Part of a small language model's weights.
Size: 15 layers, width 64, 2 heads of 32, 0.724M parameters.
Architecture: LayerNorm before each block, rotary positions, no biases in attention or MLP, embeddings untied during training, normalized queries and keys, local attention windows, gated attention, exclusive self-attention, learned residual scales, capped logits.
Training: a variant of Adam for these matrices, 136M tokens, 8418 steps.
Each number is 128 + 32 x the weight over the matrix's rms, rounded and kept within 0 to 255. Layers, rows and columns count from 0. Numbers have three digits each.

# layer 11 attention value, 64x64, rms 0.253, rows 0-63, columns 32-63
141141107182081157157052119142147098159076212174142140064180127193141134113117165119124129130122
085134079152129191103182139114156069153177087146140128116145086069104161096165094135122170116102
154139095141139122112186083076117144105128165108162111139190128135123131176124107120142139097135
116136134143184128100096116101168123113108129120125137058150105198155155099134150172088127114175
147169030126191087152122096128143084095168133164139133113136101102122067141112188089073202087127
128110102113115135110159107166163098131140111140123166179147137109112230151133077156087166108141
139138136168096130119163102117171126166131136120135114143168109190167122128116138150101144090139
131109128130090085113145165135181111140141146172139140076144141112093099193171143147107099184107
133136082173110149126135119124124125097154145220111166168113096150155139084140103149124122067129
142097162050134137109106199180148122127034153132118069087126175121155058127216150046158082139066
089136135162135066115131092080132180087182119107159165073138076096192150116083142078160177133126
125141151101083073150156118159140080194131161116123109157088131103137155141137131124141137143140
165098146138044098191164169152138166207124185125143106100137133135142129150129166146152056151115
083172061190126093140077095097155126156142102150154115103141141108134145156145143096091156085123
147113161169118181128126101157128152112114087159135132103130139149132211166133128121143067158140
111164110203122097137194169100126110127139200078057062157094093137116084116059198098181122161158
122124143153160091149152167150121169054093132098122112109075142162086056081179104083164145182107
152157093089185131093123123034119113100203180122107090154100059068149152116180138142138180127162
082147108152156101116142114066111147121105103131130108090123095099148114153160174126120141083129
138158173178049109118111110150149179116113161139156105148074155120119122208131118123173130150134
165089160083126121145107170126135154182059218117132096078101145170116094124134106077167065209102
078157134101111149200105063108102078116173108093082102111125165106144169155121089180133139198186
129123106171109166128142113137154111178178094160146124093169138103125150131156156155117149104090
104149137109099142092185114106172143164126126110118109128156075086131131155128120104135091189165
114138155163095153108035120125149157121120111181135124089130108105120127163146138154126148080144
084147092172146117131144152109158072148188080142171065141170090167125065139182144119103135085123
109124128124127133099103155122119169130127184169080103138143110118181096116092084094186112190124
174124157151110150170093179139113131137124203093122118149186191167096190153086109132095073129149
172147159168140123173090106059116093163088102098113122145106116032098148137101176155105164186137
146138088111122101141103124126160118135153079064127152178179076129161128151099117103131115121128
134096138115158095186117120161139080097097090095146094135106105217160098126091131188061112071129
107103144099086136165156137103136125114100161177076103114094155151145106107166068105094160066120
131104069153142120118150170106107110158130107185129146161080142137115154168119112104129140142155
125096131101182084163082136115128131112120120168141135110087159123147084097103158109145111148108
146106100102130096131134118157093118193156088157146153084141175171135104131120134099112130124088
123170201170075105138087122109134150103132125082126082145162162165161100079129123183113114080108
118143151119085174119061119137116098193122111141144119099173119172091129132149158151150150146104
171145073145097104133097106116149132149085092064109141102179137119133105187082093113168174141148
099155129099157038120099141132152149100133143057119151152150142129147092138066104119158122128143
157091144124085103193157133169110173085116105161126114087118147157150101130183103112100096143143
127130123146107168125193084128147133107109103159103123103099148080147151144108156176126118108103
089146112139082150081179124138161156146116167145114171098155059072088168131086094162135120143143
119177095077165136137154088156144151124091142106093168159147107163131162126089090116106139127116
173113094101168146138102115140053171073082152141160093175102148063115160180216140137114148146105
140097111117170078184149134148121110108142108152069121146117120146127144117119127071108094139146
147136118076115145122129159143130149124112123172138172133194134132092139094057147075112134125127
139172136106111139155112126140113155088125142120123114086129139175203120115148112170104091125120
141157123119167122158101085142106160121100127105117146153145161133123152114103105131071142126114
134146106115067091165134075181122151107126130118122137107165129097139106139153114134114143144098
108150148191120074101096172134163139087148149143112091103137123100133084141146154101159099136138
119159131116114127123125103184163144125116145096132166081141132103147161135110158135109114098103
146141194065166120165117079117129135092101178115133133145126114119153112103135113125102139152123
162151125170157133151126080124106125134125162125136133157082115142149143167129163102096165121119
144154131111146079177085105135104176122135179152085195148158156098099131162061171079101132111111
141113143122161126143108167096102124114114169133119079159072122145129102072162113090110099104140
119139111053156151188171124168127160092091098181117115137112127148129151108163076119073095120148
170149141145163105143127110137092152115130089162159172162127137138115126146101135134117145118126
135133180159080104140110123105141094130158150147123086076162153115144123091143138133123116125140
107119147148113115147060072109171125123084102087095144124146169101160144091099097158090157120151
128121061155141140111135097125071099141141161047110148144094091136098161114126120088121174109130
228196092047142142063133215199067070161045097197077074157137213189061072179081072055182100096019
143172164100122153127138133119103189139135172121131137176163128107105136110099172116103097133073
166153103131112159141091132123121144109125154145114144163176108106122161129081116162154143124131
127217117099088133094105129098150118165149119107146174119204116166120096150145125171155148113133